Each number is 128 + 24 x the weight over its row's rms, rounded and kept within 0 to 255. Layers, rows and columns count from 0. The size above them is the row's rms in percent of the matrix's.

# layer 4 attention output (transposed), 128x128, rms 0.179, rows 27-53, columns 0-127
size [102 100  93 106 107  96 100  99 101 103  94 101 106  86  98 100  99  92  96  95 105  92  88  92  91  94 102]
[[124  94 130 117 169 127  87 160 117 176 117 110 139 124 137 114 107 154 108  99 150 168 153 141 104 122 117 131 161 154 123  82 140 162 129 154 111 109 122 196 111 147 152 130  98 140 123 114 117 140 106 133 111 156  80  74 144 123 155 115 132  95 153 120  89  84 135 133 122 113 150 137 120 153 158  89 144  92 125  61 114 134 119 131  97  94 117 137 160 120 120 102 141 195 134 120 122 158 130 142 141  99 132 122 125 111 138 136 126 141 167 159  95 105 110 129 124 141 146 132 115  99  97 143 143 135 115 171]
 [125  90 102  89 161 106 127 108 136 130 170 137 116 123 137 119 122 106 100 126  67 188 119 108 114 119 124 104 113  89 133  97 110  88  96 150 130 134  99 107 175 175 148 102 151 130 136 163 185 110  92 131  99 155 118 152 152 119 150 120 104 108 102 137 114 134 159  87 120 147 145 117 125  98 122 138 136 132 128 146 148 148 111  89 132 147 109 101 171 157 101 142 122 120 146 113 108 164  90 150 126 130 158  98 133 143 119 166 146 173 140 145 145 103 171 124  89 145 117 151 105 155 137 150 132 117 143 128]
 [139 150 188 141 168 189 136 130 134 173 132 106 124 102 107 125 148  98 140 109 126 124 119 129 137 147 134  96 129 104 140 167 161 138 100 154 200 153 140 181 130 110 141 124 150 123 126 142  96 125 131 149 115 124 120 101 138 167 175 162 133 122 123 152 118 135  92 137 140 119 115 127 146 120 106 121  98 110 102  92 101 113 116 106 103 101 141 110 108 155  91 121 111 132 125 107  87 150  82 125 111 115 150 117 108 152  70 125 158 176 125 183 120 111 136 133 129 162 121 153 142 136 144 112 142 113  88 132]
 [153  80 125 108 146  99  99 162 103 109 115 156 135 170 159 144 139 122 160 113 132 137 115 128 104 105 104 139 123 150 126 168 121 170 145 113 103 114 133 183  98 131 143 118  99 141 142 164 157 135 108 156 147 141 102  97 129  96 136 145 113 114 143 139 113 142 159 137 101 133 128 108 132  82 142 133 120 116 114 141 121 138 159 135 156 127 158 111 107 115  79 120  77 137 115  88 175 147 150 115 155 115 132  93 117 111 120 111 122 167 138 180 157 141  92  92 145 145 103 129  66 166 109  79 153 119 114 129]
 [169 138 138 170 154  99  81 162 116 150 106  62 170 133 118 132 147 100 123 139  98  95  85 158 116 118 105 112 166 120 115 140 147  67  88 124 157 115 134 137 112 126 116 101 129 162 129 158 135 138 157 135 119 109 155 116 138 170 121 116 104 139 126 135 120 130 136 142 128 154 130 140 132 110 117 127 118 149 190 165 129 134 126 141 129 108 116 144  87 111 128 114 168 110 132 100 148 177 129 172 117 146 191 113 161 138 119 149 123 156 173 112 148 110 132 139  93 115 125 150 117 112 162 123 128  89 146 138]
 [136 177 124 134 139 120 142  89 146 136 143  73 110 121  94 124  89 161 121 135 106 101  93  89 128 127 131 146 157 104 154 163 132  98 142 130 143 148 157 110 130  81 132 151 152 168 133 155 115 108 140 116 120 121  82  95 135 135 114 131 166 111 124 119 145 130 150 130 111 129 146  76  91 138 102 108 153  98 122 140 172 109 107  95 153 147 110 182 115  99 121 117 128 138 149 149  69 170 117 142 121 106 152 130 152 145 122 144 144 143 139 145 142 189 153 136 101 118 175 114 148 148 156 156 111 137 106 104]
 [ 80 116 132 121 108 138 106 133 128 135 129  94 108 132 179 154 170 121 134 144 116 113 152 144 110 168 145 202 159 112 112 130 141 131 142 142 144 127 125 198 142  99 113 101 120 148 146 126 110 124 168 124 157 134 165 183 107 164 159 149 128 144 161  82 113 129 134 128  86 118 116 138 152 162  98 125 157  93 131 117 110 131 150 112 151 159 159  70 134 148 140 101 122 136 122 126 127 128 124 122 131 105  87 110 126 134 119 118 111 121  69 108 147 159 101  98 118 168 125  99 141 134 113 160 116 129 150 136]
 [142 130 112 140 102  76 128 145 129 138 129 102 168 142 128 150 142 132 112 113  95 120 126 136 127 118 134 134 162 148 122 123 135 137 108 110 116 128 114 106 114 104 108 170 105 157 136 107 124 145 127 178 135 107 140 137 130 129 123 175 136 132 172  78 155 152 126 163 113 132 135 138 154 113  90 154 156 165 139 119 126 161 189 117 119 125 158 138 106 103 152 145 126  68 132 111 193 144 131 134 139 162 113 144 164 123 117 162 142 171 156 106 151 183 116  87 110 154 133 124 152 131 136 158 110  80  83 157]
 [ 77 135 152 120 153 121 107 147 111 123 120  96 144 110 160  95 134 112 117 138 127 127  92 102 156 147 152 119 132 169  90  96 122 165 108 109 156 126  89 155 107 141 137 157  99 149 111  93 154 124 138 135 130 135 112 117 123 144 135 141 155 120 151 153 148 112 114 136 121 142 121 114 145 157 174 121 125 166 136 134 134 140  92 100 109 145 142 112 131 156 133 140 160 114 116 158 120 124 149 155 108 113  82 114  99 112 126 119 157 147   4 117 107 175 104 155 131 122 158  92 131 143 120 152 119 103 141 139]
 [122 123  59 126 151 133 108 113  90 149 132 117 111 123 173 147 145 155 116 109 146 164 123 158 110 114 103 120  84 141 120  99  76  53 116 110 147 113 132  78 123 136 147 104 163 132 131 157 134 123  85 177 142 142 153  81 155 116 141  97 148 162 109 134 118 122 123 142 137  85 128 121 121 117 169 112 109 150 114 119 128 103 144 132 109 135  66 125 103 154 102 120  88 150 124 110 131 165 113 128 121 148 140 119 143 137 148  90 134 108 161 118 101 132 125 128 138 154 160 111 153  87 151 129 157 147 140 127]
 [105 125 195 126 151 145 155 104  97 131 155 133 118 121  84  87 138 150 150 121 101 126 131 124 109 142  90 137 152 114 121 129 137 123 118 116 165  87 140  84 171 115 105 149 140 111 135 162 116  77 119 125 119 142 161  92 130 140 106 113 115 129 148 132 118 149 154 103 129 137 152 151 100 176 133 128 155 122  88 101  83 146 158 132  93 127 153 137 190 148 138 128 154 166 152 106 169 113 138 150 125  83 158 149 167 146 135 142 123 111 106 148 155  89 143 122 121  97 120 126 131 100  92 123 144 145 110  90]
 [110 135  77 131 154 112 132 121 101 145 117 106  74 107 137 151 120 138 118 142 164 111  79 147 149 118 115 165 101 124 171 148 186  98 135  92 117 130 163  68 144 139 123 153 124 142 137 146 123 136 157 135 163 146 152  98 170 107 138 127 136 150 100  92 148 122 144  94 139 116 136 123 163 123 141 107 137  99 133 117 138 125 161 139 145  91 145 142 107  86  63 157  89 143 152 169 153 107 120 159 126 125  62  83 153 139 142 128 123 105 157 111 129 133 121 133 134 107 125 137 114 136 114 153 136 138 137 139]
 [106 106 102 105 100 131 115 113 156 102 129 104 112 134 142 127 108 136 153 143 115 132 119 148 134 100 114 170 130 146  90 133 139 145 129 144  84 130 122 173 113 101 152 132 136 110  99 152 138 110 114 115 177 114  79 133 116 100 173 137 158 126 171  85 167 142 137 126 126 102 108  93 133 145 176 163 129 126 129 124 158 155 122 156 116 162  98 103 118 134 118 111 128 132 103 115 121 134 135 152 141 135  97 136 122  81  90 116 107  77 194 166 101 152 147 171 149 153 154 148 125 136  84 133 106 170 136 103]
 [ 95 120 147 149 139 138 116 103 128  99 128 120 150 106 101 148 126 137 122 107 149 122 152 118 134 143 132 106 115 122 110 188 106  98 117  98 104 150 111 146 131 151 124 157 142 123 105 129  95 122 227 155  92 110 106 160 164 158  76 114 143 158 140 144 116 141 120  90 131 103 115 124 125 152 157 126 107 123  95 113 141 139 108 129 144 132  75 111 105  99 124 119 137 103 153 135 118  71 134 158 147 148 125 143 103 100 102 141 147 136 168 161 144 128 161 133 108 139 117 147 144 136 160 108 162  73 135 172]
 [175 160 115 101 122 115 105 161  81 101  90 150 117  96 134 143 124  62 121 151  67 150 130 121 129 103 113  97 130 103 125 116 133 142 156 169 170 123 111 146 124 157 111 127 151 102 160 135 136 123 119 122 161 132 117  98 148 152 121 163 127 116  80 127 114  97 137  96 113 106 130  87 132 156 128 104 182 140 133 110 162 124 115  86 161 116 147 127 157 152 125 140  83 145 159 131 113 136 137 114 106 136 125 113 117 107 107 112 108 143  87 123 169 128 136 102 162  79  89 107 125 107 104 150 137 138 119 115]
 [124 120 150  99 167  88 127 121 136  85  86 168 123 120 123 180 116 150 151 162 129 132 152 148 120 192 137  96 117 118 128 168 110  89 128 147 141 149 159  97  99 129 141  87 138 137 134 149 148 112 110 164 105 152 154 122 108 205 129 156 116 151 146 117 175 169 151 151 127 139 125 137 103 114 136 148  98 116 119  95 111 156 163 130 112 113 149 123 150 163 147 142 133 154 143 166 156 110 125 149 116 115 143 144 168 127 125 150 118 144 163 118 130  92 160  90 120 109 149 145 109  90 144 117 130 139 144 149]
 [ 95 134  98 138 131 127 132 161 105 152 141 118 125 153  91  86 125  99 167 121 161  98 141 116  79 131 133 152 133 115 133 131  85 131 152 123 166 123 136 120 146 132 122 114 122 150 105 102 134  87 109 177 119 126 103 162 148  57 113 161 150 142 169  79 113 159 133 110 121 119 141 142 106 126 142 118 109 102 131 116 130 106 134 150 108 150 185 144 126 109 119 125 155  97 171  88 150 142 138  97 101 127 119 158 120 166 129 141 128 112 131  70 103 138 170 155 101 124 113  92  94 134 107 142 119 144 161 147]
 [118 129 106 160 143 142  90 110 145 116 193 119 112 126 169 113 133 137 152 115  70 108 127 119 168 119 121 116  95 152 110 137  98 123 112 133 129 132 109  94 105 150 125 132  98 144 140 100 178 112  73 162 147 164 123 120 128  76 132 172 181 132 118 117 125 106 143 123 142 140 116 170 148 160 156 120 132 124  80 100 140 127 131 149 125 127 112 130 172 158 149 159 124 140 124 165  88 148 112 145 134  79 143 139 139  84 150 158 118 123 136 129 127 119 147 123  98 142 135 153  89 134 109 113 131 144 166 172]
 [155  92 131 108 133  84 126 139 143 138 145 118 182 107 152 147 128 108 142  78 121 153 154 140 143 112 130 173 140 160  91 125 126 104 146  68  83 130 104 127 123 112 129 154  87 152 118 113 158 120 106  81  88 146 127 130 107 104 122  90 130  92 160 109 142 112 139 125 113 129 115 171 137 122 146 142 111 137 151 158 124 121 157 151 162 110 137 136 115 110 139 119 160 169 118 134  66 119 121 143 159 185 113 125 128 150 162 126 128 174 135 140 141 132 132 135 150 114 108 129 182 123  99 120 100 117 179 138]
 [125 108  80 165 153 100 134 102 144 117 153 147 127 107 161  90 142  89  89 100 130 150 118 123 136 167  92 138 135 136  74 146 170 167 132 116 145 142 127  94 138 113 137 131 141 118 134 151 108 108 143 132  97 139 130 145 179  91 148 100 139 108 133 115 159 144 125 108 120 119 101 117  91 128 141 104 127 102 184 133  93 167 127  95 152 143  83  92 133 118 166 161 147 130 148 128 100 108 132 117 167 143 152 117 133 148 125 116 154 179 148 123 103 150 149 156 118 151 137 117 138 165 159 156 104 154 104 165]
 [133 116 167 152 134  92 152 127 116 116 152 159 148 110 128 125 141 141 140 140 141 131 170 143 132  89 159 102 100 110 148 133 103 133 117 124 138  97 142 154 157 138 112 129 109 144 115 121 125 112  60 125 124 153 152  69 126 159 130 127  75 186 183 130 115 129 124 117 133 161 100 143 177 102 157 137 131 109 137 134 136 138 147 120 122 192 167 170 136 121 137  95 124 127 114 157 108 133 129 117 133 105 118 105 106 169 149  96 125 119 211 144 121 108 144 128 139 158 111 123 100 143 155 124 141 161 127 142]
 [136 177  82 150  93 131 108  95 132 155 121 129 148 109 130 142 104 112 111 170 114 112 142 100 170 159 158 124 174 112 107 114 107 163 131 134 166 174 166 129 110 176 170 130  98 115 113  89 159  97 113  75 158 141 122 135  83  95 115 112 132 115 124 100 137 144 117 123 107  97  98  75  85 126 114  93 169 119 131 100 136 140 136 107 116 110  98 152 121 129 148 133 144 123 116 142 112 102 132 112 142 118 143 119 144 150 112  99 155 139 162 108 126 105 120 173 149 161 112 134 127 125 154 176 130 134 132 134]
 [103 145  93 146 150 134 121 143 115 132 131 178 142 141 182 140 134 121 150 129 150 140  99 126 126 132 152 113 143 128 107 137 124 120 123 134 120 148 142  96 129  98 119 154 148 109 143 122 144 174 137 131 125 106 128 118  86 108 142 124  68 148  55 153 142 123 173 155 138 151 160 159 147 144 110 120 113 119 228 107 120 124 125 134 141  98  93 166 138 125 105 102 129 118 160 128 144 144 129 110 135 106 175 105 105 106 145 171 124 153 119 111 157 123 141 130 190 131 135 150 122 155  94 111 132 111 154 114]
 [155 132 140 101 176 129 155 113 107  88 130 135 116 169 128 115 101 165 141 134  61 136 122 126  89 122 127 116 159 138 100  98 137 148 135 133 141 171 118 170 137 138 127  93 143 178 114 130 114 155 131 100 169 127 167 173 157 130 149 157  84  93 117 115 144 139 100 135 145 120 124  98 136  93 137 133 134 130 122 125 112 162 103 156 112 118 112 132 155 151 120 128 123 118 167 121 156 188 143 174 140 124 123 136 103 154 124 106 158 155  88 157 131  92 108 108 158 135 141 131 132 107  94 113  83 101 100 110]
 [165 105 151 169 146 144 144 162 117 121  76 149 149 139  94 140 118 131 106 159 106 134 116 163 117 118 125 133  97 114 148 135 121  84 137 110 120 113 165 127 111 190 124 133 121  92 126 128 102 151 115 130 126 154 117 146 170 124 114 136 127 116  91 158 189 171 103 131 155 161 148 159 121 147 156  69 160 131 101 139 107 124 168 110 126 147 149 134 126 133 110 107 126 139 156 169 161 163 122 114 142 138  99 133 123 115 154  92 128 130 153  86  99 116 129 145 101 171 129 123 128 134 126 110 148 169 130  71]
 [132 132 151 134 130  74 150  97 154 158 107 133 124 129 139 154 132 112 115 145 119 133 172  53 130 120 102 134 124 100 151 125 131 118 121 110 114 115 112 114 103 117  92 113 130 162 168 126 115 134 167  96 106 123 175 168 116 148  67 139 122 175 108 107 104 130 158 121 127 103 152 148 161 117 121 170 116 174 153 150 170 141  98 150 147 132 135  85  96 139 114 140 109 152 124 162 118 148 129 157 135 119 128 146 116 131 108  90 157 143 113 176 110 126 125 145  75 137 101 142  89 105 131 117  95 116 143 124]
 [135 132 109 156 150 123 100 107 163  78 139 160 110 122 117 135 145 109 108 120 151 141 106 168 134 111 128  92 156 136 104 135 127 145 137 117  83 129 127 143  75 132 127 180 125  90 115 126 145 155 124  82 104 137 118 146 171 127 128 154 109 141 155 160 113 145 136 138 111 129  93 106 128 165 104 132 100 120  86 136 134 123 156 148 107 117 163 136 117 135 149 144  96  91 119 144  81 178 166 117 144 109 124 153 117 156 154 119 111  94 184 116 111 137  90 195 135  90 105 109 125 133  96 133 149 156 153 127]]
# layer 4 attention value, 128x128, rms 0.195, rows 28-54, columns 0-127
size [104  91 100 115  95  99  98 101  97  89 104 107  86  95  91 100  92  99  93 100  87  90 100  87  88 109 100]
[[127 121 191 114 145 139 136 161 102 175 111 119 158 170  98 126 111 142 112 176  98 183 140 134 140  97  99 148 133 137 137 126 112 148 162 149 147 126  92 133 154 190 142  95 156 160 159 140 153 144 149 154 110 103 126 191 121  94 132 122 113 109 117  86 138  77 100 127 115 158 136 133 130 106 120 115 152 121 102 118 122 152 109  83 145 164 119 101 110 136 114 154 140 137 142 138 136 150  93 139 124  98 109 111 155 166 119 132 139 121 106 151 106 149 112 142 103 156 116 107 103 138 129 101 118  89 106 149]
 [141 163 129 157 173 184 124 149 146 115 144 110  93 103  99 138 159 116 137 110 139  97 111  83 185 118 122  84 115 144 127 141 183 146 164 140 163 159 104 149 108 139 202 137 129 128  97 136 150 160 130 180 100 133 121 121 150 117 164 154 158 103 150 138 135  94 151 133 103 129 100 110 185 131 119 127  98 143 104 101  99 125 127 112 106 140  83 127 120 103 109 150 140 124 128 120 111 110 154 118 138 130 146 157 135 121  96 137 124 169 114 156 108 119 155 115 124 146 115 148 143 140 160 150 145 125 113 116]
 [152  97 161  95 135  87 148 171 123 142 142 132 128 138 128 107 143 136 141 124 127 112 144 133  93 157 171 142 111 113 181 107 121 128 117 134 138 135 146 196 131 135 122 139 131 120 100 181 140 144 141 146 144 114 127  95 109 128 190 173  87 120 105 124 142 109 121 127 101 156 127 164 163 171 156 141 130  94  77 109 124 103 131 151 175 125 135 122 141 116  89 128 108 132  80 144 123 153 200 124 112 153 122 131 132 104 151 123 139 157 132 171 153 163 132 122 164 109 129 136 125 121  99 127 134 149 104 131]
 [188 105 115 166 143 152 113 114  96 125 121  80 109 120 113 167 101 162 113 121  62  95 143 141  99 115 117 196 113 111 105 141 102 134 157  70 132 103 141 147 133 141 109 132 106 146 113  97 158 140 161 160 115 126 113 154 137 129 117 158 109 119 126 143 164 135 159 102 139 135 126 139 130 121 151 102  97 127 142 145 104 109 105 131 150  98 135 155 135  88 126 118 160 142 149 114 104 144 118 123  88 154 177 144 155 147 163 165 142 155 138 111 128 112 168 116  96 121 120 166 158 150 134 132 118  97 146 125]
 [121 156 157 154 181 112 131 110 147  93 124 131  77  74 111 134 129 139 194 117 117  84  77 124 130 133 130 133 139 178  97 157 132 161 147 136 123 121 139 160 151  86 138 117 168 150 123 132 136 114 134 132 104 134 115 146 141 154  82 162 144 122 119 111 130 155 150 102 124 139 130 141 120 112 149  79 143 100 166 125 143  95 131 106 118 142  88 145 116  72 130 145 170 116 136 129 128 146  87 154 129 116 112 112 162 121 149 123 102 135 133  88  87 136 130 130  99 106 123  92 156 147 133 131  82 102 128 128]
 [ 76  69  96 149 133  87 130 143 131 121 112 131 126 157 175 148 125 112 126 139 145 149 157 123 170 157 150 138 146 126 114 109 178 126 137 151 121 144 119 131 107  75 148 158 121  91 130 131 168 140 156 113 187 154 126 107 104 147 120 119 132 140 126 108 118 124 110 150  65 125  95 131 108 143 123 159 163 126 111 142 113 114 167 148  97 116 138 113 123 121 133 158 133 110  84 120 156 117 137 127 118  90 174 126 140 153 134  89 108 181 131 125 133 157 117 147 133 175 107 110 158 115 109 126 122 156 178 129]
 [144 116 114 114 105 105 169 154 159 117 174 104 170 121 156 145 102 125 117 143  94 112 140 136 117 159 168 152 153 117 117 173 126 105 105 117  93 129 124 114 120 125 128 191  95 182 148 107 141 155 159 154 146 103 150 126 119 121 124 175 153 114 134 115 127 154 108 132 107 127 133 167 123 133 133 154 139 143 149 167 145  99 156 174 161 113 136 136 158 125 145 101 140 118 158 103 155 134 132 116 109 182 168 124  94 100 148 159 116 166 150 102 141 151  85 128  96 139 126 111 165 137  92 144 134 146 151 113]
 [ 69 101  97 116 134 123 141 137 123  93 150 133 128 153 158 136 121 107  90 116 111 149 133  88 136 113 156 108 159 109 106  89 138 148 112 125 166 163  89 116 124 151 163 148 160 145 107  91 133 173 134 115 135 147 137 129 112 159  96 123 159 127 151 137 142 143  80 134  82  84 118 135 122 126 189 148 147 157 163 144 112 143  99 135  72 123 138 128 115 147 145 140 142 122 129 113 128 128 154 158 113 105 133 116 102  84 162 115 151 136 103 163 133 162  81 181 154 152 132 126 151 119 103 148 112 115 113 135]
 [145 134 114 115 152 100 116 119  96 157 108 142 112 103 178 121 113 181 107 148 156 152  99 135  92  88 134 149 115 136 183 104  76 136 167 113 142 130 144  96 119 119 104 114 153 107 142 172 112 107 119 168 120 131 117 101 122  89 170 131 143 116 114 150 133  93 158 131 167 124 144 136 135 129 120  83 142 112 147 115 180 118 132 117 151 154 123 142 171 140 110 121 114 133 171 144 153 133 104 126  98 142 104 115 172 159 125 118 134 132 116 139 156  79 129  95 126 130 156  98 139 157 164  88 166 102 122 127]
 [147 171 141 157  87 120  85 123 102 136 123 143 124 118  70 134 169 142 135 163 187 138 140 130 177 121 103 158 150 156 127 166 120 116 139 122 130 103 114 114 119 129 134 151  99 121 141 144 114 148 136 115 142 125 109 121 128 185 128 128 110 158 121 147  85 135 141 114 123 123  88 107 102 192  93  94 129 123 175 131  98 150 151 128  72 171 167 122 145 153 142 144 127 143 109  92 136 115 144 135 122 119 124 172 170 123 125 161 114 112 154 152 129 122 125 145 120 171 117 102 135 136  85 146 135 101 107 130]
 [144 117 141 168 144  63 160  89 123 169 176 136 125 116 124 114 113 165 150 123 116 109  72 172 114 129 140 126  91  81 149 137 126 115 161 129  97 145 156 102 134  93 113 137 148 137 130 142 116 104 129 147 153 156 125  99 135  73  95 125  95 162  94 132  92 129 105 112 176 137 148  93 128 136 146 107 125 106 150 103 141 119 131  96 124  95 144 130 129 155  78 153 123 114 131 139 140 103 138 124 118 172 121 112 172 150 131 124  92 137 154 116 120  92  99 100 132  99 103 114 133 168 139 144 106 119 129 138]
 [119 110  95 116 141 151 145 120 110 158 133 130 130 124 158 114  70 151 173 108 116 130 136 106 135 103 117 117 117 126 135 147 131 121 110 123  85 147 154 182 147  71 127 101 176 119 103 164 156  96 109 124 122 151  69  93 149 146 200 109 140 117  83 143 154 144 108 112 128 135 129 127 132 148 147 125 130 141 118 134 118 117 125 133 123 172 137 147 119 165 140 121  80 160 118 144 100 155  85 170 126 144 117 130  84 142 115  86 123 139 179 100 113 127 121 158 140 140 155 119 100 136 139 125 121 165 107 114]
 [105  78  92  90 137 181 120  82 158  80 118  94 131 129 112 128  98 100 143 127 122  95 149 113 138 112 122 141 114 138 100 162 127 108  93 133 138  81 159 135  96 157 109 129 140 117 122 140  81 119 143 130 112 167 164 151 139 135 138 119 143 116 133 139 104 132 139 117 155 140 128 136 125 167 150 134  88 156 148 114 133 126 102  81 136 125  73 110 156 107 121 120 134 132 174 137  95  93 109 159 157 167 130 108 131  75 105 159  93 120 148 119 112 107 116 122 123 138 122 149 138 111 124 162 171  98 134 172]
 [149 157 189 153 134 105 105 170 105 104 131 130 140 147  90 171 138 101 121 147 123 170 116 108 109  90 137  92 102 105 140 102 126 120 130 168 158 179  75 128  91 148 142 135 135  97 141 138 121 147 167 110 188 122 109 122 115 142  96 132  98 107  96 101 175 112 129 140 116 108 109 113 103 145 102 124 115 177 125  99 165 145 145 143 125 113 113 144 131  91 125 159 106  81  87 131 157 125 129 129 121 131 125 136 131 129 128  98 133 160 119 146 105 127 126 116 112 125  94 149 114  97 120 123  75 105 136 160]
 [127 140 114 137 112 129 135  94 142 177 105 159 139 138 101 140 122 148 127 145 131 137 181 187 139 131 108 164 101 169 139 114  94 104 132 172 114 119 122 109 118 157 150  84 123 182 153 145 167 100 119 144 142 117 117 105 176 143 128 125 123 163 109 112 149 144 163 126 131 127 119  90 129 136  96 149 107 166  94 127 101 147 162 126 148 125 145 146 135 125 105 147 146 110 180 160 106  96 144 165  95 151 141 157 143  81 127 157 121 149 120 114 126 108 188 102 121 142 126 114 120 151  81 131 139 104 133 145]
 [ 98 126  91 124  82  84 151 138 125 132 145 159 165 116 133 127 152 132 137 120 132 125 158  98 114 136 132 200 123 112 112 169  88 143 129 150 128 130 124 128 141 113 145 110 137 101 172 128 118 113  84 151 136 129 141 150 129 112  97 119 151  97 132 151 106 136 100 146 105 144 132 206 124 148 105 121  97  85 161 177 127 108  88 150 102 138 140 139 127 152  95 125 144 120 147 111 120 122 151 137  84 121 117 100 135 160 108 120 132 138 139  90 130 134  98 119  61 138  70 131 110 125 121 120 151 167 144 117]
 [116 119 113 151 133  92 157 136 134 137  97 123 157 129 158  97 123 146 121 128  94  95 118 134 156 120 166 133 113 116 146 127 118 150 131 133 127 135 106 117  89 151 100  85 158 133 139 117 159 109 108  80 141 101 149 139 125 131 136 128 144 140 120 175 141 102 145 138 130 154 138  77 148 178  87  77 149 114 101 127 160 152 108 107 112 147 143 150 192 168 126 152 136 156 150 124 112 159  80 127 135 104 144 127 154 112 171 111 129 103 120 153 140 128  77 158 116 104  98 135 134 134  90  84 131 118  89  85]
 [147  97 114  88  94 131 125 128 124 120 103 137 115 117 141 156 106 108 139 128  91 118 146 156  92 135 134 108 143 118  93 144 135 134 107 126 129 144 139 104 169 168 107 153 121 162 129 188 130 141 124  82 113 165 133 148 129 143 129 100 119 145 158 118 113  97 108 128 105 166 154 137 128 103 158 106 182  95 133 163 165  94 141 154 114 110 140 139 105 158 113 134 148 148 128 102  41 117  92 110 154 152 116 108 104 157 148 135 126 122 135 198 160 153 108 117 139  97 135 104 151 139 127  97 108 128 148 132]
 [126 118  98  86 148 100 132 117 143 114 153 135 102 103 117  86  98 138 140 124 122 122 140  73 139 164 146 105 126 102  87 123 128 136 110 120 146 113 145 109 141 133 173 103 140 161 165 142 145  94 140 137  86 143 134 178 137 106 179  86 122 104 134  76 141 123 130 111 153 121 136 147 126  97 127 142 145 116 144 156 139 134 129  97 107 127 106 144 161 133 163 137 133 151 131 111  80 140  91 131 139 171 141 126 160 128 144 130 202 149 105 104 102 124 150 159 119 180 137  96 145 104 131 139 138 130 149 187]
 [135 112 152 125 122 126 144 115 163 126 109 158 115 108 141  82 135  99 146 156 107 128 133 137 126 101 125 114  70 118 179 120 124 121 104 108 214 151 106 137 146 121 106 107 123 172 136 137 139 131 112 143 126  88 153 105 152 145 159 150  56 126 125 147 131 143 135 108 121 146 108 101 148  86 130 127 117  87 128 143  72 140 114 148 148 168 132 144 122 129 147 100 113 131 161 132  96  85 168 132 122 162 126 116 144 129 127 121 145 124 135 145 146  95 118 103 152 162  69 112 113 126 153 120 162 161 108 112]
 [ 96 168 135 145 140 101 119  74 152 123 156 121 131 110 141 127 105  86 187 172 122 128 147  84 126 155 157 111 105  96 106 131 105 144 121 127 137 143 133 119 120 166 165 125 143 107 131  98 179  96 127 111 123  95 122 130  98 143  89  93 151 133 137  96 113 121 154 129 132 100 100 110 122 128 161 123 132 120 111 116 150 110 127 132  86 128 105 127 134 108 134 124 111 124 178  93  89 105  84 170 147 138 143  96  91 112 115 100 171  86 140 102 140 138 133 130  94 158 156 133 145 120 175 107 131 138 172 126]
 [117 155 138  97 147 150 117 157 132 144 130 125 196 103 133 126 114 160 115 131 129 123 133 132 141 131 135 112 125 109 121 134 103 110 133 110 161 151 140 145 170 151 151 100 146 126 160 136  98 153 132 128 134 113 124 159  91 105  75 133  85 167  97 165 132 159 120 140 133 149 189 140 146 137 109 118 130 121 141 112 143 129 119 100 136  98 150 163 137 108 127  85 123 130 117 149 136 155 129  53 132  75 146 155 102 125 173 165 118 139 101 145 130  92 159 112 151 144 188 158 118 138  78 113 127 108 145 132]
 [121 123 160 108 148 142 139 128  77 163 135 124 116 159 139 144 130 147 108 123 104 137 157  77  93 144 129 137 153 124  88  98 147 144  64 136 143 120  93 148 143 126 156 117 113 120 135 122 113  91 127 128 148 125 156 145 133 160 161 143 133 115 107  70 110 113  78 122 122  96 120 156 118 107 125 110 199 190 117  93  81 114 123 134  95 126 144  91 111 102  96 136 125 119 137 122 139 144 136 121 133  92 145 184 105 139 115 101 123 127 136 159  70 148 126 143 128 142 134 110 105  99 117 118 126 128  88 129]
 [120 154 139 151 106 122 136 134 127 134 113 164 116 157 120 125 164 135  99 106 146 104  87 152  86 162 130 131  94 109  90 121 124 133 150 115 129 118 137  90 157 130  90  76 152 143 113 135 109 114 112 139 128 120 100 110 145 101 133 150  90 122 173 126 186 142 111 110 167 172 108 162 113 165 185 108 117 140 135 131 108 135 150 117 148 100  94  83 149 127 133 108 107 119 153 129 155  95 152  85 143 130 132 148 167 125  94 133 120 138 142 165  94 129 119 140 157 149  86 131  96 149 155 135 132 137 147  71]
 [119 128 158 159 150 101 120  89 131 146 124 107  86 112 157 132 110 171 134 109 122 131 178 146 117 157 150 154 124 137 122  98 139 118 113 134 114 124 106 142  93 153  84  95 108 168 106 119  96 176 192 122 119 169 175 123 161 137 105 126 141 115 140 110  96 145 138 140 106 120 144 130 132 115 117 169 114 160 155  88 140 104 111 134 147 174 133  93  82 143 113 131 141 110 124 168 110 125  79 146 138 127 120 125 109 155 102 118  98 161 108 160 119 123 155 153  96 106  88 110  99 106 158 110 146 128 149 133]
 [139 151 119 105 151 134 107  77 149 127 170 148 143 126 114  99 115 139  92 108 122 107 130 150 111 137 145  96 145  85 135 111  92 120 127 119 165 121 123 147 111 108  89 125 163 126  98 124 128 138  54  72  81 124 107 151 135 123 179 168  65 103 119 166 128 120 122 123 111 173 110  98 127 161 100 129  91 140  97 145 117 122 128 148 141 102 114 173 113 139 181 127 112 131 156 144  95 145 131 132 128 140 110 117 123 159 123 140 145 109 134  91 125  97 117 151 140 122 118  83 163 114 155 129 141 133 123 130]
 [164 170 145 106 111 167 128 113 109 132 101 125 121 109 129 126 108 133 156 138 129 112 150 111 151 135 110 203  96 132 133  91 123 145 129 116 136 159 151 144 149 121 121 120  86 157 126 148 105 132 108 171  77 114 132 126 164 146 133 128  94 110 145 129 101 137 126 126  97 156 121 132 126 160 116  84 146 131 123 103 119  96  96  74 141 146  96 123 183 137 139  67 145 156 157 146 100 133  81 123 150 122 160 122 142 144 157 131 151 107 136 111 153  91 124 133 108 156 134 129 148 157 122  94  87  76 133 111]]